Weights of a small GPT-style language model, trained from scratch on English Wikipedia: MLP 1024 ReLU, 142M tokens.
Each number is 500 + 40 x the weight over the matrix's rms, rounded and kept within 0 to 999. Layers, rows and columns count from 0. Numbers have three digits each.

# down: layer 2 MLP down (transposed), 1024x256, rms 0.032, rows 981-1005, columns 0-127
# up: layer 2 MLP up, 1024x256, rms 0.0339, rows 982-1005, columns 0-127
down981:476447506545529512491529518556483500519495472522520473504498523522482521466474464518470542459491472512538489534531522505519529521511490531541517535547509575506507431499474526475535538468514472439469436454565483499477566493491500481496462508505484474529432509496480576478445498484583523496413541533510496550510569465505553472509481473535492549549569559500465480471484453542481516487535
up982:473508541580455512449532540544419541450534515487451483542539481506462492502511504518584476532489503524453464490432533543551437463521489539542524528483503539522541569429536540454581484621473578444587482548540487512481523489466389560445467459433508522573505504426506489497538497517496566478490540444535540414579479516497545412512412536431494495511510443510523566509486477543494441551530
down982:487498511443506469542515553481498549506474449544501503530529466528603555542446508475506472422420523469471496514536450402442593519481566497579569514512456501500483501468506481615558491497356476521405545492484430463463530480493496512462511535533487475517559445513496483451522550454519482516593526482513567522475451477558399466519551493450478550538461539489474510441453478439514479515485
up983:485507507507522430518520499526509427464492457460466505490510408475444464543553495466450366505483543476502554465470480513496525572496513506448548515473494526544439556505501485499463491480472491557484500491517423542530510512429481454549480493452509509522514628490486468560587520473513598456553490468494573464494480464500545417445495513454463477565486514442488496530530506474504507498532
down983:502508527494488527482549514477481469467560498499544469482484411502553471541508476472465519507521541480480504447549516569522519489525528484546511452477477561485419497458409479471463454520510504529475499518511466454494458498482487482506580465479454514536483518491468542457529550487520455484515481492532498500492477449542534547473496439461505430492535510484522449411477546490547486507503
up984:549501492509496488488506537504498458454478494519497488512499489487479543481498524512506423524469485507468490512520487503503481501508480498507481531526478488557498531455493471485495493492489503516488570527531509502525457518481449455512505538468533499527544482472516520474510510488517548497497511448493511488509482492522479482507447501448490492505539526540525502529473473469485477516530
down984:521483493541487478503476462459492506517502487476506473534529475491444526503527507509499474469482529473515499524495568507535484453523509506475505518484488498556498514485478483492510509423523454477497457481506509473521485487496496517497490497493538479542508508498512514505509528516476492459495505513489477528515485484499500537494488504488453513498500503499538490482464504491508508526476
up985:543526506464471463473541456498497502497473493492509487507539535526501488572517545481544464538481550531478493454545467504493495475506563532471543512493489523508467560465474547495513470483460497491472539536515506537474462542450492495506564535484522487479533494481506483481475506515532531514476499473510508533483497492509500460478471469509481504507544472529525547500483513473498487514552
down985:504477490482515513520526485482485498527527469531498486488516490501452483483520471517485490514469485505473482559498522514518437499494521502498495514524473489523509483554473509518506531517456473470464493490506500495499521515524452491509498489502474495505488512540500466504489507458513448514526491459500521514510474489487526516495519461546513552502555491484495518514450467501493444517450
up986:563475544452509504590485508499527560459523448537403509533549567509478486505464521342572453499513507540497564525550451465465515420460516424489534466456425512489521515504474485446503445522495562502539517569547530549511502529464413466601508492485562487537512546443516501431526456513524473493450523445538498516537522546562502538495565523482542487514490414490479488470432552473448445432570
down986:465492508517556532481570476498566482563503579531507498407527478441513532479477429551453509476477468545455457493442453432488543595539547448539543479525448475432489465483516551548514537468520503494475497563510490517460611465460452530507511440468518503541532503488532467599489413533488465489493526552452525454521480478518462444543558469537453517460523452523502492470544516476529468491435
up987:552509510535453453519557541485493578522559546455532436542495487517437489529536461478591515548515512512450486517492517533512485443551497479459525551513446508536499607468500495459490464521522476474573487454483547563439421497547527502601503527478541495482553497420535457524397530577466513530457511489518512549475512465505478421500467465462478512449532477540507555483464563492519446522499
down987:532554492521581477425582520533481590484452415465499501513481481450477473510455483563486466475508480550492457523574576523510567434508528485559538528550451534537468563514515498491496471501517498575507490501507513451450543428518469452508499440447598528514462491463528504545580507466524450473495506455487525533545527562491466441529470487467436469469537500520500487474508521454477549536521
up988:527531474511470458530489517511437492395470508498451519524517545522458528476558462526470496508487490581490504493511480503472471520525547512507483504472506491486503502521487521479470443525457513494469535473479448478514461516551488522513513485453538499476521550502519477529521521460537503461468507456590525530472511467520525472512476491470484493512459522510468522530452512538456501489487
down988:467522441474515545491487525481552441566427507509539482508532475501507516460494461463522515463506466536530515485515509511467487548428465491464466565487485504522463493491502522524492492513482512516526482498473501510532540530533563499488497521524472468450479510495494467502498507528494470497482513479494510505455519449473458561492524506597528507476521462504452458439521438540518528514462
up989:550468510532512498549524533564482513461477505499495479510486435492539470500486514500526492549437520445470557483535494497491564510483496488448527429543499530525473525487486470503492498479376422509467519500524454528574543466533434407470527531525510507591475503544542450476527511460477468488526450418503525433511525558596559416501461506424536449524509551494470487496475450553457515577513
down989:546461501506439564550366415573470551526549577537488499494483468469531492449566525430452460531444533390492466575501483482481497554507457518498517508419432564475454492441507438552464520626531483501577489553460530448599530519465560457445536503579561423506465543468521457499465530579509538504537453505456593463495465516525495564511508494472411468437466438456543493490502506572526525491506
up990:536523505513416534503506483502428517491486527530587474534498560503478429485526514564481439537541487563499550481581485514537492488546494462545474567440508580463496475432467504444443468576500561511546503506565457513548532590443485592574600499490515479475515516499490495493498505560490460469571506476498551495503560484477459450496449513426449481506478438550492460474546518540417406466561
down990:472517512531457476484461448436500535541473532482437481473471568465538553489539524530462500465509534548499541534528482476584485503548520550519523514519523529532510474489522489550511432428505451441393485448543487505398491571518454492472495446523478473460538524492494545510490465492440544484507491537448555507508545542547465538538540419490551479432557519512487489532498501555513571535430
up991:524481521503564508608548496485412459485495519465505462498529482475417462493481575504579448510542533426510516418489507531494470534506470492489468429576487465493450529559508485499478482464441561575600489465575528567620485495468468477474462512565476541471509522461527502524547503577533482416449512446479510470489542502478527550530495539499542493547551537489482545452488527551421554525560
down991:491490501529540426594493479521541553486485529553592516516467546415475480489394515553502504499546504508533455520552537510491431549523458483557506492503551411491545514433495480537423456429504536496489469547511514511567585502514514563478516446479516497571505503432501507520507586470434508450500516465473523526541469552464513514540527533474501516505504528452504488434498517565571538505494
up992:515567474498494501544529490497584556509544593550514541536532609546513477503565533501527442547521446483490516493569487571509462479510559564456543504433506481485550469436496472488510477530434466483566554580520559438511478551532453582489489478470526493474507520448524530476474408619515584576521473450518584478523529513516494502471554451473529548542446507515507507499544520538463418482506
down992:530498517395552459538475408472512467486488454456364441469441524610494553478425540459578541469556496568492469549493426564438604428526459538516539471564432478417504553546475498431463545477565501521449470483526544510595509448499534527477511530518533526536468483520642442489668484448412638532491467479488503535556510529530497459490420449483517519465433473549463499487523492453545497526499
up993:498499490519575431537474510525509462457442522530497493544525468509513542592498462513517503500482465481504464449499493529481580549560585457503509489452465456491483549521494501502548493515548486492553498498492451499472507547535461500467458544466543510559544498498553470496500566472484525554447527472465510460497523467493510527498475480524526501494526466505511481481542478483466505460462
down993:499521471529501531462496483501460522475453517487488519470520453509469550557526486537484538533518501527466451403545532491474480556494463471525526580489441512491484491477509466464485536491538474515516515483557463527554557483488433544445480439525517481511491520439485533510503552445483493514443506464485479509493496558474514535507494501485477520519483457488453511470461496505537507535542
up994:519560518524574476468500432454485476436412529470462465541464499490494464496527552441480551503484524534511446532552452506515416516441517430443552512496536535517530432524532403415561464553493503444429474511542514492530565494467499439521462517468546513482521485482608472524577590456485385491531505528517487521536516519479523483489592464552538548466492455497489532487537488452531520421527
down994:495541481488422485497517534542490458508457493470501446503432495582509531479405490534525479478485528524523509419510499455453511576458553483488484453488415518448489437527464456590495459550480473509489528515401496468434445478573494474543495499419495451475493541470513501559531499505511510487446541463554518524510484509467424488479482515440468446505420465552502456556465478527442445471505
up995:569455494538496459505526569469427516474491498492469522507502480508469436498498453562454440512372503553494560499539511515464569521515472569522496512506480449467446520471467484463488473503530511473546508457528452502417593515553515443524560529501532479483537489516495424514540538552520557538568506461476542475514541502484486473470497549504459443480433517511459471511523529549467535477490
down995:498511536551540469459456439472543533490526488538533513469544525493548409510479402564508549438579616473483513487508515495482547520481472458445404519445519466537492528497497493478520471519502471525480493455470465512531519480475474497578526471472491494454543497481520535461464498536491437516501462527526444477542502496517491533537574475515477579533473472534519538461468499526446521525438
up996:565494490437551488548564460590501464479519490487574492544506528508505468512446511502500481497437447464499562521512464482558529491436506568430576529509451438481416524534503549515523440498515400578462480571501445455459491545533355543559521571446536520437524477381520583438547525523488537512489478408521472453520474509571479482509503529485552560511584458527514571530505531430501438562588
down996:595584508579566474505545440498524460550488419518412465442510423534486472534551479563436472516501466533435477543450509540459483500477594595495438583473538482400482541482505485580483508483489497559543408573431563496477525424621433548467485462451529516387446565518546476501459438529473494497495538453531495450467445408477470463515422465517520472486498497521422535507531509512454471518436
up997:635533483443492550477576461443443532435473475565522510561551499478451481564535535494517437572524468435475582530540475524439559456562520579522497438480484474492549487465466496482490449477493511489471501527485466545520445503447446518485498532504544478469541520543548541478542493478519515536477502504528512524523464468485518525544565508490499502513563504511474423491484470498513485537537
down997:435491506476511523506519445461477523456534433555498496489517485439462493400563519485546554499455524527453508581560455531594536464491485496538494519504500474500488493526506497487518482517486451505473509515554458506566527449544520513497544484523477479501503396475438545494499470487537478483448502485554548564525493489480437493465569557497438474499475484463484503515476492498577557548524
up998:503547476520518513493552536524458555499469478485474459517476468527502541525524464455518551489496479584494586469487497512554450480462537495480474534423480490545473521480521556481508506482465525510557569532644436481553519519549493458538467484480515493536508504528574541528499469480456542453464540462511544476453506524520576504510472472475530547519488478492513489559522501555555498493437
down998:482558468438492529555461457556522451515439618482547498469533541484504525473484467525492527540497486478516514493466446526474557461493528521527452525516547484458475523525506513528460435419523528555481567577411444529421475535500538561559485490497467472434517521525485494619500544421464423488456472533423586475473418478537527552513497476468525526532448478455526479550483535441495499479503
up999:515505471542488490542520548504535513473475508412542427503456441547450476497563496477456497560420466571543514504547516503534504522465494516511523510497454495460442510508556456513486558441441469486535558479585443534511451557504529486514472483513556456537543508512529492439451548507479504560520531459529569417541466448526475491468511437494518518466530531602518478498518501485484454480521
down999:467467452486540452513537523523477459519449519547442474423504528499526472533431459527497436496443503498476462520548539479509523473533534450477527500479485554479491488510502518458503523486598547580449506479578501506507478494501457503466476488490509438524512518499525425496531548543505485431449553533478490509495575459505569511539540440488536508544503574484467487490448435480555503451525
up1000:544498517475460561539504431522535575563500511499509472492518553518488478473472511545504447550514483506507510434543486582557523497547543580469455522452482498485549504488509499469437483516485475502535473513504473509451447542595462458538451456525561530504537550466541454507507477579539584556455520447561523521483470470521471490560497456493538521534503456491498544567501491544489440380586
down1000:439458502487538491409588504487531515521528533504457505439488459485497542524475570536552534440493499444518443538523609470429488491547427518539562463554503543497509568527472509444471494485560498526466562494539591456503481519476450485447508514437526528430536564517568495503503458466532482403505474560532463553464487476437448489478465503547486559462506522536446432493484492441482517489489
up1001:507514463431528414530513492520530508519450532463491483528479501464526486482515520439476485544527446515578521528538455543503503529562527465530547488481540537514542498537530535493539471447442498525504514454533498516549483577492511517504475527498569491490535508536553469479585496534511527458519539488514510459616549440517493410492482514535531554574508476547519539506507529482507487469494
down1001:499572429464439498476552522576536485553506474493491492466485527463461539530544515515532494493493499443464491551454542503478501519518494512510437445579514503462510390459548502417529515485580515492416487515522516526506478466551474506531504551506557481494503470494508492507498552533473394474485456539501472515514480533462482531490514510570479546461507481485493514510555475518527552522484
up1002:471501484470431561607453517494477471432536535440473503544509536489481497510500542518496502561450515474576484479485531505441481500521467524576537486486433536452452499443497468432497449560483514554537462576536467548528484579513513575600520513440509466533567485470507485449519471592456473578575482450514515556506517510519518498484420479560463475492480485474487583464527458513458477489512
down1002:470503549510477496464475498427466482557439564473479456571447490511519492495493473467457536510507498489419529523503485592480507548465542537510484487488456572554469506494504512531478447426463460479518517407478440447502504454508534401498388552486534497476483488532549479462546543515511512472470498490504476491497521478575473527509576504506503460529481555460474459536476601523451522512492
up1003:508501515519502446479575514535451462446482533524524520549528517520523515504496517515537467536473532505528486471534458466467517475514504523479478501505477518497490507431488497481486494508480479502481484480490435508482515511508464479514518514533500503458589484476506460475556530535511498507535502469507512508499527460541527450489466439516485495524511501474530520462486513497494509523554
down1003:541488475455499525520544478554511527529489484485525503460454502522424511521490487533471501476492519529517529532479456484536503505488495489532474504525486513487512454486524500520511547457486535454463540477518483481521472466464471490476500467479527477517482526499442505490508521496480504499471476462510484450532524509487433522473498500507498442495505487449508500449461520533548504497509
up1004:546474484426517518458555419558450608501432550446529455513525531535524520502493548401539593531514522565456479502547482585499516456506523510545554477497488539493470450465523511514513499544509469444508568473534577522547439530477478443468489474506487506451508509497525556459496533522539499462418514440533496443469501477567450510503448487447523464528479425479500472471498482469500522453523
down1004:459557513470533507444464393484486500470539545535480489514486592491486459461525485445470562522533469584520537473497516573567486517522530461535470480489463458503525427511488573467522494442502503500455463538481500484486500557442494585552551452506522472469493527568483519501489430540494511540495457480609461446506513531438506521470509484458492519478486526470530517535478501545488529458537
up1005:494584471450563415448531446549553564517470514557549452549517491541447469567541482440487461502453526548581504494531439560536508490523441521478617478466505510522448514466507499543483501488499530553532476505582502512464454516430510485498533456499546497523506484512482478390489537522497489616440455454515530512504540487462485545444497433485557479591500457529552587521528468443482490452492
down1005:514526470450519463455509440468482453454490535460531480485526423424453514610607413472511412490498492568513533481492483483520482574503548512533475459495481511475520481504512572502472483496546482565437494545568537514536486462445525496543476515518518502577466517533494493539422521485439546473486430453539588533532523515531473584537508471433475471591578568498499561499472542522545487492425